config = dict(
    num_hidden_layers=13,
    hidden_size=128,
    num_attention_heads=4,
    num_key_value_heads=4,
    head_dim=32,
    intermediate_size=512,
    vocab_size=7328,
    hidden_act='squared_relu',
    norm='layernorm',
    norm_place='pre',
    norm_eps=1e-05,
    positions='learned',
    qk_norm=False,
    attn_scale=0.177,
    bias='none',
    tie_word_embeddings=True,
    parallel_block=False,
    init='normal',
    init_std_qkv=0.051,
    init_std_o=0.0633,
    init_std_up=0.0729,
    init_std_down=0.0729,
    optimizer='muon_variant',
    learning_rate=0.00761,
    beta1=0.95,
    weight_decay=0.0,
    lr_head=0.0113,
    warmup_steps=200,
    schedule='wsd',
    decay_fraction=1.0,
    decay_shape='cos',
    final_lr_fraction=0.1,
    batch_tokens=32768,
    max_seq_len=512,
    doc_mask=True,
    train_tokens=264800000,
    max_steps=8082,
    dataset='wikipedia_en',
)
Each number is 128 + 32 x the weight over its row's rms, rounded and kept within 0 to 255. Layers, rows and columns count from 0. Numbers have three digits each. The size before them is the row's rms in percent of the matrix's.

# layer 4 attention value, 128x128, rms 0.0508, rows 79-127, columns 64-127
111:169109100090097121132115076139094155154127116170124115080166112140085126096123114119104109111120118091079126135171132098132100172147182183140092137127140100128218179169088143195160079157145140
101:106093092065174145187100125145098111100128134122125158166154131132145099073132124124106177088120166102079115143166126151112129121134079083187145155126178165107127140126161125115068177117126110
107:036141075126088100121203176084139085087110174112068154068124107120145179095142139097132109113110177132090191145188112181126137122148122177144125134092080078151105167092171144159091109166125162
096:087111123093185084119094113181171154127101103112179047104189066094093161172119140109107101144153150125095127170159156102163109101069106125161145121151088125161140152136167148134109158177076116
100:137123101124097081097134077107148096163111122151097109146169164118174126136150125160096070169117117137106153155169192107138140098161134151116152123114087105154150081097165092064157107062103142
109:105135146152060155099106149167136142101109095159112148143134098109123148138156115113120128162075095108181105098121147119062146101161127147177102154095205136126173058136106096142143095133185130
101:125118130143112090115117113115080156103129156146154189137129153204136088152060144136162112153100069159163107125152123159123079136149151095149120178100127098088170155111096122122157107168082108
107:132148127080114123128106128129078147106150118131135125165099168123106175134136168137185103108109085135145153111078143113120101185159070106126180138126089043140121091130197106161173127093126130
111:098161110116112093119207137160191182105136112089135111101136055178117094168126155131102159117119129072110132107164126118176142124194118115175143175074124136109153113111054122123123151181095189
101:123160157138144107079154178164169135184134111102155104134101115102125133134080142121135131160081084078115094144118151148115142142120107157146060062119162159162157159119099118190139129140183098
111:167127145158142133111164109156108142104109093137108127140074163096130092139106147171178096155086156114145109114087225085114179146141136047203085092155115133135153144137123162083189150083102141
106:155118086126147132169127177162067133132061158131140134073121188141090120061109150057123145132141072111110165126154147098204090143121064121142153129176111115066149105100117133115125126146098076
090:171107118078132145125136086149126104109118208137114076162131138122132168130144050076111128129176115099148125168112168168144110145136080149121163108094099189138141118102107079154105072123160124
109:180114117125104099139126137091061142125132067143150150150069150132140139062138096138141129183139135091092121095118136105134084111192159144140108126104086084093145098155146147102180111230129174
103:089076123176107135126105168077130176148102144157110112137126086157093122186112155103089125116163139076057149160097096191123130145116153132121183165162155171180130063172112187083185141132158098
103:099143130161154114142130150120102122135156159127106108154136136097115146100180146064118114139157108160121152160160122090061120101119105084059119163098167095132125109218158156119144210153096140
099:130138105123147089145130086105129126173186137102154141115136144165162101054110107179086050106146117169132066152134184154146163145118151147102168137118173155143071146156111164126139112098189123
093:179145107145122052107164138154141121181135173091132189135090133147152108217119153168150131140041061128087161116092129110146102125176130082147129153119134092136157188113172108163160088142182110
089:137143146142102124072115129147127104089144178152167132175107197168102147109132087111162106179093112122155102158144182118132144113117140182111204073216113086101088084164053161126098138135131147
096:159096193118124135123160153143156162086112068132128093083123159120116168105097121096154122127088133160187138137192157152207137097088145129153170115126101155101145145156091125148149092109164099
090:131212092088067081106134105109116136108160167150143095112098069103102096165107095114162091123118169113106118121122115139095142145147125075139076143130183149173183173134154124100176108210111106
100:198142131129101070182155107108140115143086158090086111148155097143138148136164113069076123107108140104099111106130113077121152160170044131075142162138154144148163145108115099120171139158162146
105:083110104121106198098120176085147102145147149126089163143094149136148103132117171091075163182159105144117125158139138128127096101153074115130168110135119185107135146118127181134151111087076132
097:117170110160146150129105115103076140177157155113057159096102117114119169165115128127107119091114073142100055111082152165113147169090101112127169189169172117125141117140120099151142149144147154
090:178173112145145151181184156119158115093166137111125135090119111142146158080118092155128143052171159127133111173053132217122123092180136120069141159093184209124140143146139137097102144125101171
089:134105089183107119158138139125086125143089133138115089169145098101103078116160125168085138198151144119111128066109153136149154099086122094134094149157109126109149095068112122118130144080175139
105:129190129077124130136145098124123163134122192044114175118175131099123120157111172137181162200104130066125125180102159113050121127180122178143121158165111148110099148132126132070104156089084137
094:125071162092154133164113128104121192094148152130133061142166117122180130071104150132156127093151135214069174169088075141168098124117172142123139086162095133124114145092139115108122103154121167
108:119088157152098085174094121175150180079121096118167156087152052156151174151103133095124130089093145193117109105153041179092127120155130119103136111091135134188168152162172103120127140165137110
093:131088060055146179102107180143128106185134167088110165144129136139166178086171110161096153135127139121110158126080063185104083119098120123120160106152067134141096122101166086115099122094141196
100:102127112129163160115127073103106124127139142150189106159120154183095158122111065158073130085138109115069173123035119110133120139127151125127117081104070113101106127130100111159069152143129128
096:128115160119084149095139096185141189110155097153102170113136166110143113105108089103122117189070116112181099152176129137178196099145178208138167101089156111134090188148153146091145069098169137
093:125135173109151159125120117114134139163090166101143077134169158116162140106123135094117134125069151071150113148113168121050119117129077125157114080135179096156051073114124103101139085084075085
085:164077098086120104131185072108148166102139153140136134122064140131120118138065126042079110105169136136151126187093209141113185111128144120093125151115147103159115150126155166126083126110116104
109:151128160152121128191170083122140148087152092041082109107184123149132095162108124095149111159114171168142037124144184132174154138150102111146093178107117114132123123133150154136098078123160163
108:127135079084108127101122175118119111116139185144114189159074042094085182108118046127134069112156111084137117100110144178084186120126082130135094091163125100152118229133149123142114161125092193
096:121132127076097045104130143135136100084139186133116094177117119174110082121138141098152156113096096129122088129230145158093106101163140157110090163125105112130110124125099115072103112199122132
099:120093164144092071115143155142158098099111103143157145190112128111149161142127116156090134123141130088143149126146084108171135158077144129190149098153104113148226085113104125181096133098083124
085:112078223155125146106145152153094111223100175143170117103132086167158107135123114098147116100119132190100092116175150151122127115150095098096162152106150116070131099085168116077141088125160080
106:140141122152094163183167132188136147089090105090058135108165122172117135119113158123103069167128157169126148138182107134109080163161108074147139166069154115130093172197199151082158123141151096
106:070141080118109115087117150169121083175100138189122134133101173159104154145129148144177131100188141164097154138169203139075150136113116162130113115150168088117125106130051129092161133105137167
110:173109116177118117113095148149150102111116109100151140173164100098167179157138168086144195099113039120094165134110094110150154137143141074121113168148083089160085136058125120149095175071161130
098:145169091095110097165135142142147102145097116118059244060069124148095111123124093114123134087121158139120178161156115139098143154161137060155143187116139137152074178079175113102129095128077103
095:174141135138133120133175062201119085103133093140144152120176082159126172144111101099077176171109166064124127119111137096179147160120125080113140142126151098141148139132086092168056102188185086
109:079113139144149125121147140110084128128139142067094155139158106160122178202132102124103220108184151151123134084101127140126099187144102126118172108088199105134095184115106107174130171105128076
099:119121154203083117079091169140187158134150103077139187172142062098139177173154120137177073124146154127139112073080164085131166141183105161163157085170104075155174169081099097113142105129104180
107:060122113183123079090123083108148131185117116113133075074146124141130122128147125092161172087072133142093196096132100125159147153115136156141114131115113097119120143143141156176179151177191117
092:126107125089114086188156135147145143084125214100148160171125094112095140122159160106117105172184117114082191164151112117121110086135094208096132169101006151095090154136138115112117141121139140
101:072148130088119095090124153082107097163137155149103123074117143112149089135102109176175111097147149123170090090211111123073171095129120124127129081141154163129096150170115171101142174092093144
# layer 4 attention output (transposed), 128x128, rms 0.0636, rows 79-127, columns 64-127
117:145099108157165110074171169165127138149122106123151110192047109140167160128171135113150140194140154134165145190128088078080147083127136075181157137124130094138076116086153100133107181127088113
106:083128154180114108090164140147205097204095118114117076139122102135142123167170134096133097169157049168178140103172129155129108079145093123165100112110060086114152103091102112162187086149144128
106:172125128118166152120126101110139172181191116152191153194152130181102122091144155111111177129117053099139159136080110095125086104090127100124110142137171082090069137129139126115168107109114114
098:126180177147159154098065161157101156081219089123169152099139135103106174122144133117104134153146100185139119082146143134122144181119128141083123122114140153084102085107097136056104076111185157
101:105112128142167135136188152135091135109179139126133164117122116133120135142090145123185151060085189111164132101128117042150131100118125079182118164108111139184166145125125100080070150106136102
114:113156171092097132098136159138127094151147179135167155099085135165115093134100114152111155101160131152125118104094111124144194093116149138089154120186079140149100215160131123131097090109084136
100:133162117141144115079120154095105136154091119159093181122118075099116160142211103144068150087180125080097133117095072105128107137144129105139136074114144103122123112133088139151114189140145164
111:142115131171149154149136121177150084148100157203122123084162080133115141105102151133107111134125139157113130082151181130188146109101110086107014127128157176146113144088122175098123165134126162
106:116095121113147120075121178109134073177121108178123153199102143119131147084053048098168168111199144179086124145146153122093134123104099154065177125112169130119156177119211118123110105102132125
101:087087112108122129148120142127133161095113187088128147093143095160129151137118095096186150178136181156092089143068111174104116107123158085125181208192131115122085149141104151121107084104102117
108:130166109134140083111101128155108148120135128136088062114240142135141106104199144114138150133126102183108115131058150076121136171083163184040120183133092154118146103147137085130131136179159074
115:126125136070106168075121105149140157112199111170175145104134113118116131171149112169151146135113161106190104075142074154090124106087098145126104151088161083112106146149108102168152153150170147
085:155115111108155075143202134128083107112158188131136173147074108109097087093105149079141154091155165158160185095167124110079169124119118169119138148117092164119179105085163116078143114108139181
106:122116129124077181120126114150150134120057089152112115089130100138185127116115151127123185088117080075116162130128118112205105165140167157129118099180153182190044159101141153168067172122147145
103:152141102110109130154124062176203083134163082105121134131109149123109122146154114176147161088102103122101128118064146101114133123156134101129110125143114167108114210064149116135080112128148147
103:099169138112099099161124116106121102146106133117174138070125113145166138179135133197154112117091134182158149109135166140075073111120120149129082112143153163165134169115027087058150085113033084
097:123070100175094148210130144163111117113145093130105119136104136114155162134138153117190161113114095096159123138122145104094068162136150138147116083134106137099126126093170115111153130192074045
091:113146128121203190092129156084132172172168096163143149080138177124142113133087130084098102145147170139113097096110146093108164132095116130123116134080186102157095079200058098143145130123134132
082:131098164076090116184146135126190122093177180095121106143114111111161121126048141076102166099117169085152145155183125154123073119140127103076122104081096155148124186143146171087115077175132099
099:168148136096123111161096134133088048149203161110106150136194131152113127124114155109116082159116131082065081122088141094098143104144123124125140098085063085155168147188088101138141134128081101
088:116131060174158135154131063146151162138114123158073210101133184125103173111132113126095162157164110136094143166140082113155141130112160122113142109145125078117099121185133099160128166127107100
094:093171105119160107181098111091120196162194153194137174093111131128101101151149138177133164131136112179105137108184083116128146111101130112166106137058100141075155114139147163105128134068092146
101:158125130196129125140124136137112168104141059143146136136159064083079135138177118131113116110130110133156108084157111109129158213136062107103128185069161090096120101122159121155145144165178172
091:159102119187124097135084110188126089105066186142168127150035096139088159134131096137145116126160154110183111117043132079107124118078149127070103169104105088120137123108125106144147144123126106
090:139085135170094104082117146138112144147143112197093075158126151107138124090140113122135136142076054132073175091123146176130116159145142120128137129180106090106184142067191162120156112118107155
085:048166113099130144068140121117143132155124129122098142059090142157146110153174093139151074075102148172188155132140117200099092129117112133112080115147109154168099136132120133069133139168093184
106:153132134081126125105136131117148156163105106173180166179114112157136104149094130113081143117201147189110168170139127129099169112081117142099137189147202142112150144102192143124118086152132109
090:184124143147110086178192136114142122155119054107124115063103124126143129104164174119101092141151144108101058147156181101163081129181114095140086034129131114132174118140139142164147129162168112
100:168107103113133206141162094112116102194131087200118106126117226153147096122147133167150137123121090092125133171085115100116114076088169130132098148177087098135105126096123137137147147129085120
089:067110141106152100140115122108170082129157149125125092131148117162109145117121105166103113128089070107222099097173069145173085134142108148100105155136213050137188132143128129165187085136193194
096:101114113160112074147103141165128136118084158133095078094112092096157114152113152121124150148091150157151114097188122143168062145140108161162105083146191140179079081185178174107171148127172117
093:133144125093159136104128186162134063114123131118156110210149090122124132178085169152143153076161164117137152170074116112086083117117177107122171080092074155162138145156059096210068140126110073
097:061135124090117081147194182145100183111166158145116134093152103127121149167167086206135174117151177152123122110129115168180137117142152094099133170147135167090115167144103135141128097154130140
083:163120110117095152090081123141117161115189132157081148159186118154095150126120162168147159129129079116106142124166113100171122188112154103077090166128131131161132144110141158100149213106155105
100:169175115137133103146154173128070151140158114109156136124118136132102114190157159160158114125151107128126162125106106064083158113119108112099157114101072153139187107097082124152099148141068143
107:123167094127139143176072117140112094074149161161130103134107123094121127120170138166101182123093110104178091149072131166103070166125174132125125188148153194104151108136138127111107082165110134
098:102086163144116158135173172126164135138087094147108159155078152122115173078099118158155154123157131084180129149164052090199163160132140016131128086159149198138117157116164159111114115121119184
101:146182166105133124110140112159198088134152163112158122071166163093131125124138133089134179132042140154141119128139173156137093089131127137093117161064113188108045128172139173101117125136187115
080:174114173117115127127155136129149176106082102074116118104133076121123127182149107118119120209191143126118105109106158083196100063026180147110121142135076138097173079188095133157135104083099094
098:161163116127139098079171179086129174176151097086134179122133099155172101107110110100139215153153110172092158119073109093096190105120117175143131101120051152162150120126108085191075111130090139
099:110078099123140149121109119197177119114073214108116148084119070110188107126089148043120126119105148099182154121111142149157096147150158122142171149181132183142093165127161173115125057082186105
110:170169134121141151155107137118096195134114133165163128086128137143127098108075155148121104146128158159136114112159165120097126080104072116121141135069147131166160116196153152128169083163109121
099:107134119175106175084111154127118115128113120123120112162155109099117107140117130168138199135162073142091137085102165092138161142108139146120104134154101143151097110150176161196136059110126118
087:098171152061146156146125052085143172129132136131156166070108132145199118116117100133181165122109133120092159118140071105082117078050137188146184113135159130124106113118147166110147161091131101
111:158099105140141138160111081124165133149077140195175128113147101139183062131118127135126133112109044063161128056091073102100191096111124160125105103089111143108129108144155165199127193156155150
089:137167091152152203136155156169113074115140161161114079075148169149151100127104172147112077141082117105139157188089130160105127120097184148129125156133101193111127092161119163155129084164129087
101:121161112166145211176121135118068108179130132104117156140102165101110153179151136087114149196112166103147063054136124135118182132143108160138154091061126170112107104125129076146111210092158130
095:177174129150141153170102100079151131151223131152086150121143108137121060112126175129111129103132116115166119095181100056127166161170110074180043092121190090131147089095177170125163137116182159
100:143075120194134119152141076140154152106062130103123134174112156117153152131146079050122145098121152097145117140085110166167121171085148117049146174157130132109168155082196109129177120140155140
# layer 4 attention query, 128x128, rms 0.0508, rows 96-127, columns 64-127
110:129087109122107138153149088154062201071135115056108098099157202105150122149170122116163105069099155164116192122088131151092108116101176165156140189127055105170100112111122143124141131189101156
123:112163119124156104109088156092157163157132178127143133101103106137078082112168112140186124121102117183102123125147120118141200193188110182101153122098134104111152138141086140093097172123059140
103:165132166110148145115154155134079152124142132127149111117076139084197106157117140129167102150139159109173128150145129158071099166119087173179187107048115133156104126133120097116071120133165104
120:143110137117125140142132121154102133164182146140093163129139178138166128122087152133108091143112091086133099113098152181050119048082132156173125087159095130162161089141051078077083151147124134
117:087147120115117086100099172131197110089097191149156068145099096126115155068126061128153128093089165159174163181114110178169124223140140138075109155090140119100115136121116121111155134137160124
107:104082092195121159099174111115163161091201096090093139127135135128101141109099127133193156134160086066191141108105186161129093118114104123155105141149103085125131112108133108126083117115140139
117:133115167118116140105137111130154096140086116110149113122131197157146145093122128109191094064177146110141149154152114108119114146170107161121146089144124093127117178042094124166133189062161143
110:130126143105146118151107131116125188082090164145090122207102074112165143141118099099086124109178176117091088173120120211152130114054111115155155141135172133126149143131207098126111047105112116
117:117089099136086160119153131144140129086099111080126119103070193184134173172114153122122115142090167102166111173192132198171088107118101103118098123199170159106105164144133108090112151134178134
122:160095116168177155189125157109157110144033130161144139104080088171139115118130139153116077129109139116132119132063120083176142156121118151179054127118122068097157122120142159175173181098143110
108:141107115168131109156106062127157109100114094153119170114155154152187130148153136106128112093107116106113156131106138157101137140135168162168111062191158095123056091151099083108079110145167067
113:115138081088151088162095099122106139108138117071091107081119109131141144162095134180151161089151086142086173117127145154101065094153145150112159071168124162165116133097146178144127116073132110
110:145117085124147070147127159169131069098080165135138079172114137135092108075127090197142139196117091143144105116136167126164143140144195098077068108097084139133145121153170161160205168161112105
124:170072144148154094094118179109163172134119069168152144179101146147097195129101088146098140093121113169115121169166160181119126113100065079099034201082173169121104115144152056098106135103122150
107:109184113121137126133140046135176137116196157105110199177110151169106105100076151091121128125155138151152116150124125159105159094098162156139106108094156135162160133093069100195152157153103144
111:091130175135120153078184087108143115116105133163187144151087153114141127161143072159165194072121098114181139138060077142143169143035141129120155173141105169092142136074158177170133122112134138
113:163135108148095117189142165087186137181118095129085146166080093109135125148109158117120162158163082129116126163144094064100152131132167121090073097106120103108163121170107083154070122135091106
112:162122142123167091148149144123156091175122142179135106109147095121126161114114112122133191153119176157186087117143114114166155140119154126108073153046077157081159130149086147111102099108167060
104:156157130138134097185120129147112096158103152061146168132112114066124110109120141105118141172091150128116067078145152123137124147171108117085108054116133102126149128142169091102133122137161113
105:091065158157115068125162110111098136106130076091121164144127113099119105141109124163138157153181147150134107129138155167155129131102128103118124164181168059092181171128132095133153118064108160
123:187128131109189155084171040121104132081173114162170162073195158136134097117119137116080102086169080182094195143106178121116123124125144186158177150154143124121076088104137151137083158153134127
097:138183147090111134055138122076187191148149198171094116127064110142086145075140149149086143198127147110105096163101095180127117131131079113111061176164073084143117182172139112143117101125137095
104:140161071137083187143108129092178132135108174128109179165110163156120115116093145109101154167127136119112124154033133110083178160131192114131121116123094129113172156206102088159104111093135128
122:164144101119133106171063155079175128102177138166162086155164165151143069090105179141125180138123103158089114111132136089154177100115107116117062158097109110113109110174142135174139054132155115
106:118158144139124153075143152151111125133142116160190147113158116114099142105122154148108112112126112097112137088099155072162220079120103108177149077106074136154091125143122118184133172120095128
099:108193177120104095139139131126109158132144131153115094122077122109161127152148167123126128061136060109136118170135168173082121076144090182137080104134123154091148142117131040137101088141093165
108:101143156096148183076119052162106097119167106110180151104115158163135067104106191121125107197091058150106124174190136166098098152101114213121127158114185112117142099112142151091153089111103124
113:211141096158159182165143133088170098203136106153094158140081155130116081105098157118162106154168164123181114159111129084110120084082103171076089075120135093134165083143132131174177170150111093
107:112167104107112117159138100171122132108165190140073154147114147115120150103084127131123128115103165124096085128047155102096134145101206195133068150110163185130049093139131190149178104096138135
109:085080105135103168166142128122200114138090132133144108141141101122210120060124134143116121122084117124141118174131138131162156138143124102123135148157119130094076171138158148137154049183119156
107:156083102173136137198124148124134062174123151160131110149120165123095122082116108094107106170096115078160133128101120131139142088177093156084094111069079115083158196169209048161139122103147143
110:133075101181154106127075070179143136133090104156147125150071192104115118083121129160132150099141118118124137118132134108163064086119117152075093184103175078108121136132145101107104154103088157
# layer 4 attention key, 128x128, rms 0.0508, rows 96-127, columns 64-127
106:118112136105172132120155115165126135095139104086093104116136152151131077119152080100130141105058049165135187157110101088186089170108184122130140171108114115121217124103150194107120106172091193
125:106131107138060113136113170105156181157145086094133130136174170149088101143153157152146127149128154177102106090181149125104144125175125124084043131146074128061136127157085061083103134087113167
109:121165116148118139162096103088131084133145137166090122104125123129153094105185104101114047177103129172140121177161093106120109151118134181100138019125138125134186141096099160137168152143172139
124:157130149131113161111108127165118100149228118099106115051080120146118115088060153098179060121116119127149115147119140091149077100122111123168140086125098136169163080089123212118164100140127161
111:142101096099143137110093121067168135107093136180146140132126199159078113127155131093169125080154161166138096217133108144083152126155166142100079172185201094094162136170123114079133157135123117
101:114136088145148106082099166147096159176165159101065150097155122095098124127142166139182166157104131148121120142153094133093141142107133151115146136127138126108073105044138167152214141056163126
122:101114136092118134125048047127097116108139082177103122161131130113108198140112079088112155073137130142152142131163111131091181092153112147146197177160183083108164128079100110127099174105128107
103:089133078103111108120123086135131078065132105172116123112107140128146146080139178127140127156092198168124090167134116138183099130119087162132145182178200210095113122135172146130179115157129149
114:100111118133174142067180093192101152114087073080121093138109169112123138184150160115110111085164126102216159102170125101117146088143114097113140154176160161172138119077110142098161145178165173
113:178111111146110129156109124102210045171110123148118126153061164185124114137071162116174179113118114146168126107173163069152167153119142107050159132112116133134183105121120143143118118117105107
112:114110146160189095083187077125130090144144108140086138117148089156073140108137145126081111127140158102107157119140172119121081068077120074108101137145136102120155103122167098119128114148136111
106:087158188115108099104092105188106152101087206077151134119124083139183133167090156163093151141133149103071067111102129136105103193137154158093117136154104157173087135103137182110167117157085164
107:091107100129170104103113132094177116101063198104179099172101099130106158145155100141090156166119127132134119151084106177207132074176099141100098189107121145074105131126054119150108109148076071
117:081078063173135122120173119154095123121168091059162109114121178188130174144112126108128101153173134148106118152109102192128015124099123144101156202162186143179117136097125119150151114125118130
107:137163127155141175169057125127145115157135135142172164079181126126112075109108207133168071140156068116112164135134074111106184154097077145127105182046151103102157088108107129149121129091110089
108:135087113132065139086163103150153164120084100179155110167101134185120107132147101171156102128139123146113150189059122168069196160024149142074129175132112128078074120151168125172117093151089098
108:130099107121115152152120097141100125139144118073078193090159131185154040129106180112136157169139140064159151082074086100150081052131139165093115087143103127168187085121147109125111131126123127
105:178112103122132105145108122111151040096130139104105095122150186194117149172107101107149103141118141123077103158094139129164099075111147194070161135137140132084114101147109050203202163135150062
106:136159140131102068160104105114126092154109125094100073074119096084125153082145154131215168170128141068101050134156121158106088084152146174122119127121107156176153119154119116152145190113121077
109:156080131132098136116118086192094188145119121139075120174166175154135158118090106131070186134115109164122107152160156182116068122125111132107081143134155159132063112102158107091118116116126109
118:134135159139094151082205108194125136130148106149177190157154138143107127081141091110093134165122114134115131073118168137115186184058132129173112141077111083120125116139103152104188140157100128
099:122133139110161108116116124138154114118194111187064134115129137121130088153111164146091136101141126155137161136169136117148130108098069130070111169147137189129157186111165146123136144110108117
111:180117117155114154082111100150137124122169157099085131123131131033154131113068164140123147132104120120101149137115152136084137092102101068167114109151071151150141149176145060148064044142133178
129:200132119173161145148118106124151161149150110177185140134168124094189126133066175106120188154136070100103115076079146096130136058137054149071107148129114096127092150174180155131148084139168132
098:137095094130087093147131160158110127154146073149182121154129101124147092096177123149130097121144104146056140091153171113171161093145096095108195170092124165149150144129159110169145100169117167
105:128185165082142101124112156155104141111206152140118088146153149167133131115161169131141070127132100081100144156100120146081052084155107188144125086161142110115151162126136148117096118087122137
106:154170133114115144051149081135152150138102146117168159063167150133149176136152127162103109157112111156115165128142079132079140167069105173135089161113093065120183138106101172123133126122082084
114:169153094144122161138082079100082147117120110088180162080149114160120139083104189127118135161120099096172127080129152044096156077117108158119161086133083132122173101120130137172181160103112122
108:116129112136151158140096073130197119104149205167183131153139103116154125115084153110123195140127135146169153124066155107133173148123105138171126202130121119125099142162166157125156050136167101
113:160114084121139176168126156156183146138052132109162138158159110116152128126111123061168121098059094106152125139184116166106114114111111119112115105135166142093118143176143133096136103175146144
107:205138068172150121153123084163127072151095133144107126091084097129167128129104162098175106141140119114193124131127163155072066065156155161055073144187103117129145141112121153179148114094075102
109:119097155123101110108148108145117144118146128117136162135131155139127169126114111083131208130175060145135138119088122125128118050093149133125115159176132153143122143069134151180191116112094114
# layer 4 MLP up, 512x128, rms 0.0732, rows 0-25, columns 64-127
086:138122144104090158185128138117172104105226166128077164130145139098141138110115139080129106111108145098110116164165119128107114087104121122139157074105160087123178126097105084090073124198137106
094:148134108143109129128097131123090128154160058133110096151143190147091157143169133143102130140149136146119107040110108068122214091125054116185099116080088077076135080150125098173144221143149125
099:077111190133073218136149088117127141127171154123079095140121109177148119162124138138097128159089125119135124098168146115190092109110092155109154177124135154100141091127107077106199129080143151
099:121147124100096102146099106120140139133074087106128137143059129105107129093151173127096110170083137098161091124173141095122160107122139125226086089180137168115149157124159167108141189107138134
101:181116125124241142164120133046091116147179103119130112139109149160137138099140090090105098100115125148081130143114149112093115169188104096108168072052126162178125109122083155176095144120153072
089:102145148183097094159119107117171119141148198125052127097151206066169115163135133114139059115130104114111097184186150066146125131160134119132099140121110166143137110113097150084159117159150095
115:195122128071197153129096125121122158150114134129123107120083153127140155080125093136140096149162132120161130101119133100137084121171061105138145105114128119101127145087084106145141066147106123
111:079143116152112187166114092153123117110085154114086135141115111087134114146050149193076077186129183097136129129125154105104172120169106086129087129149055102113156124079154195128132111128122110
088:114140155122135119131098124110067152104190077187108175116097163144078160145145094117153130090103110067129135156099149084104167128112126098120128133118133129165157109179130111172171151125061077
096:214100173146180173122146103123167155142118070090175138103106133128152178154086125116106152154139129128136107167122039128150126125049125140137165130085124136151107098167100128157102104143107103
097:121083102175068090111138167115177065191160141117108087130133132151132131106164200181142103172114108114112104141114140128119087148032122158161152153157066118136124173113115129090187149117142093
104:103090201133125148104151117177156150183122047117164128151105113067104100150189157139163191176103132097151135115144143077119115111082138140098139105154104142111118140153163136136120114060186137
090:145152059149075128149079085109139128112165177113164154133153132175128194104125111106115124101144141146094139168131075132089140121174125095075146162111160148152125153134141089130122114135167111
089:139163144100156096124103153122134123127143130100121144125082121151096165064123103070131075078172119090105130145119089125119150128137183144086118120154136118115127066189208133203128119160179142
112:140095120129159156183167153163099146099105117075098140133102079110154174093082199142125143104103150165133187169159123098141082137093175105165097129127103109114202153183153151103083100106109207
102:106127143130207098127106105126136118173092066108137106195132166118133136120085152136127113155119112120079149080146129115133175116106068090151147070143089168136157097158170102176125083102050103
105:122064077156169137154145138142146139088170105160141174141086117127157184135130066098129146076121161144168138069124125128112124116123110132140081126083149116088126039154150112131039171118171131
088:058080186145125135149133211103193108135164157122083149105140131136124107122119124155131132102139170177123157131165114108139122144121105143104147179122066041153122133139119174159126138153174148
104:131138151059170152089114148074171157117087168167156122153106102160116142174121129151105121152121169092173112177099114116153076172044120115118145136120168128189125144125115184096098113080126088
114:160166139116133157152123131103187093160082126097145136089161167155154154120156068211096110116145140152069208133086117097133105144149119151078131150133081119199106137144110119119138089084130127
098:092156151111138143125078099119126085102136208180142080154139139032167149109137154174164163124065113084152118129135100145139076187108127148167110099160081143125114111157125126171105137095094157
093:147180102080131171159146076109155172152137180071103115136159146156159089060111145059117093110139120175130157171138088171172117151134129087075087110145131150126138189120149169111117091156143119
091:121076087147152115125164124122094127142150125139110139161116137121140157184124172100143158107106139151148141156181133117110181108129071184091173169123048112120078119035195129109150158128147071
092:135134199185140172145137127190126138144089110151151093099129096143140135142155122126171125160043202139109114109126071088135129114095135095135088177141106122064156115083108123064160087139119124
104:101116105199154127208147116135076145079095084085125082140105083125127147154203129119160148160129108119166154132159063127184128098129119113159160113128161143133182145183097156145139078148172126
090:080109173133145110122137087075058124107061175138115118035149123132083137081062158137097110191163130112085182183177113178147179188092133157086130090116152158105141133174152085132131178162132071
# layer 4 MLP down (transposed), 512x128, rms 0.073, rows 0-25, columns 64-127
090:118137088216132155130096111096115187205138138124085096141114114171142077124120130135091111067171162122187102126089160094116150148098077096142100125124167126117137135101147121105214119120081121
096:109117125114155128092113142192130126073111178105097097154163087063056106123098141099121128135100155124154143162170131131153122154159131100141176090206171170134121118132160143106084096094127122
100:115104152140176168086133108108145089120121098147177099077112149110157130048140131170151081142144139123085115142122166108139098109144117092136112112142102123137145078104103150120111090122145147
098:143123115121145064118142177141132193136134080154068166127057184144156156148100068167152173105156106117111164122139046101175160127113165166120129130083082140200143126129123119103111119133138136
106:186151135099131064104172131149120151118157130131147155107134207127083124146183127219120110114085137101134144122148118094107165132122163076163131162091048091128109108154107154138138111071133072
089:130111111191154132086126121177106186133098224165133114108166154145083146205157110119170091159140142140153107153177111112070189077102117097117084169130113136178093129139154095125126148139049107
112:170083126145163107198136085135133154184093155184128055150116131125152158146163131119149123087129163170099129122183102119127112164092087124144134097136072123146121152102162178119113170112144079
109:079180171085137147142117098110182136105172143114107082138094121135118157118103128073100107154159184148152151156151134130099135117104102115087071112099134155138078101120138181064077150138135103
098:061177069111106114108164181106120098125075172067124128110093101118134134157103204179126162157134129154138168180152128124084202199129180154109134144171126145130099142097157116135129088106092114
101:086154102193077079169082165182148077130157195104050153165158093141133090132173135110073137064111158115140150104094112172086149137152105118121097170184140194139146142118190153105145110104104163
097:115143101136169075079137177167079220121050164131162095217099107138130114171149130145165094130072137123165166066140139085125143160136108086103122067088108128113090145158130131109135121084128132
105:102132140107212105153157072143122166129110168133134167096196121143133079156115162110125099089106129132157192128168089087134115107153134142127063133135152091143103095068119100127126205156169168
093:147111085171180082117101117176146130106140182128116105178153126110096115226084150064123067090069099135170103125148128110151100154118109139131121090129186141134135119182146100112126134126094137
085:080110138138145118108121149084062156131156128093100180158123158085145059095102126135123155132177139157132135130155093164096124169120147169140117100085126084120083073104082093104069149101176167
105:138157125095072189199145140150104126116086085121100176144088091157182092128134136092143076068181166099095087112165142175099123136125125124118158173161180116089124106098123182165192095103102146
106:098073151111173124100113135125163093164104100108158062119065154106168088107130147165129135095095139110137159113138087143170089141096202138125119086077100161082118141156177135173088143106102084
100:120147117073155132128173189198122195114149117130143121109151110070062149156127129140176129141112135091114092095104116140162116092147118048174088089143102159116133151179117119107068095138132083
093:208113139147130114125207102187123090170057086126121113097119098125104114124106125172126164182114067114150099135150188146115136118103129141161092149145141131098139148176154149079144067117101145
102:135124118077109081119094160202117064095140095118137163099138076130125193194154125143074106125083144150150105131118163157131150109133157125154140169148129169105111142130095127145147134130129164
099:120184147099088126097072117071153155124139153128146136140058169165087081098105135148167084095168143099059104100140103133090116110142128233133177146207158105124102106111120136160107141104116160
107:174137113159127168103145151135121137174136072081133094043111118195085074107091140132120126172157195196105118140156175097127092095121122110110142172091169159107133124149121162092145074121184115
097:147165143065111097142096071084122048095122205160129118092148082211176106135159107122151143111076143128133136132163117125078152099141161142123101133169154094127082112107129086176155145116135170
105:170131094132114086123126172178155135110081081120086133114122134140098161160134092152122046105149122144159160120138091129173066125134129100138113085128166120148145114177100147136134157132109126
091:145075066119143148110136174140138127154167135130103133156174097128163144112171155169153124214130056176114160121168181151126155150132128085168116115136135170152096130101124083083121148124067145
101:116106103132105187096088149093118156075176179203120133109168121150100132123113076111107130086170184175115144179120157148099133123124124121153127099117126177118132087112155146118171202095051146
089:182099168140100121087161046081134174068086154094166109182174149116133067196110135110103158134125154094194159137097131074142071126152140185091101185120094079137142149054123150178139128119117116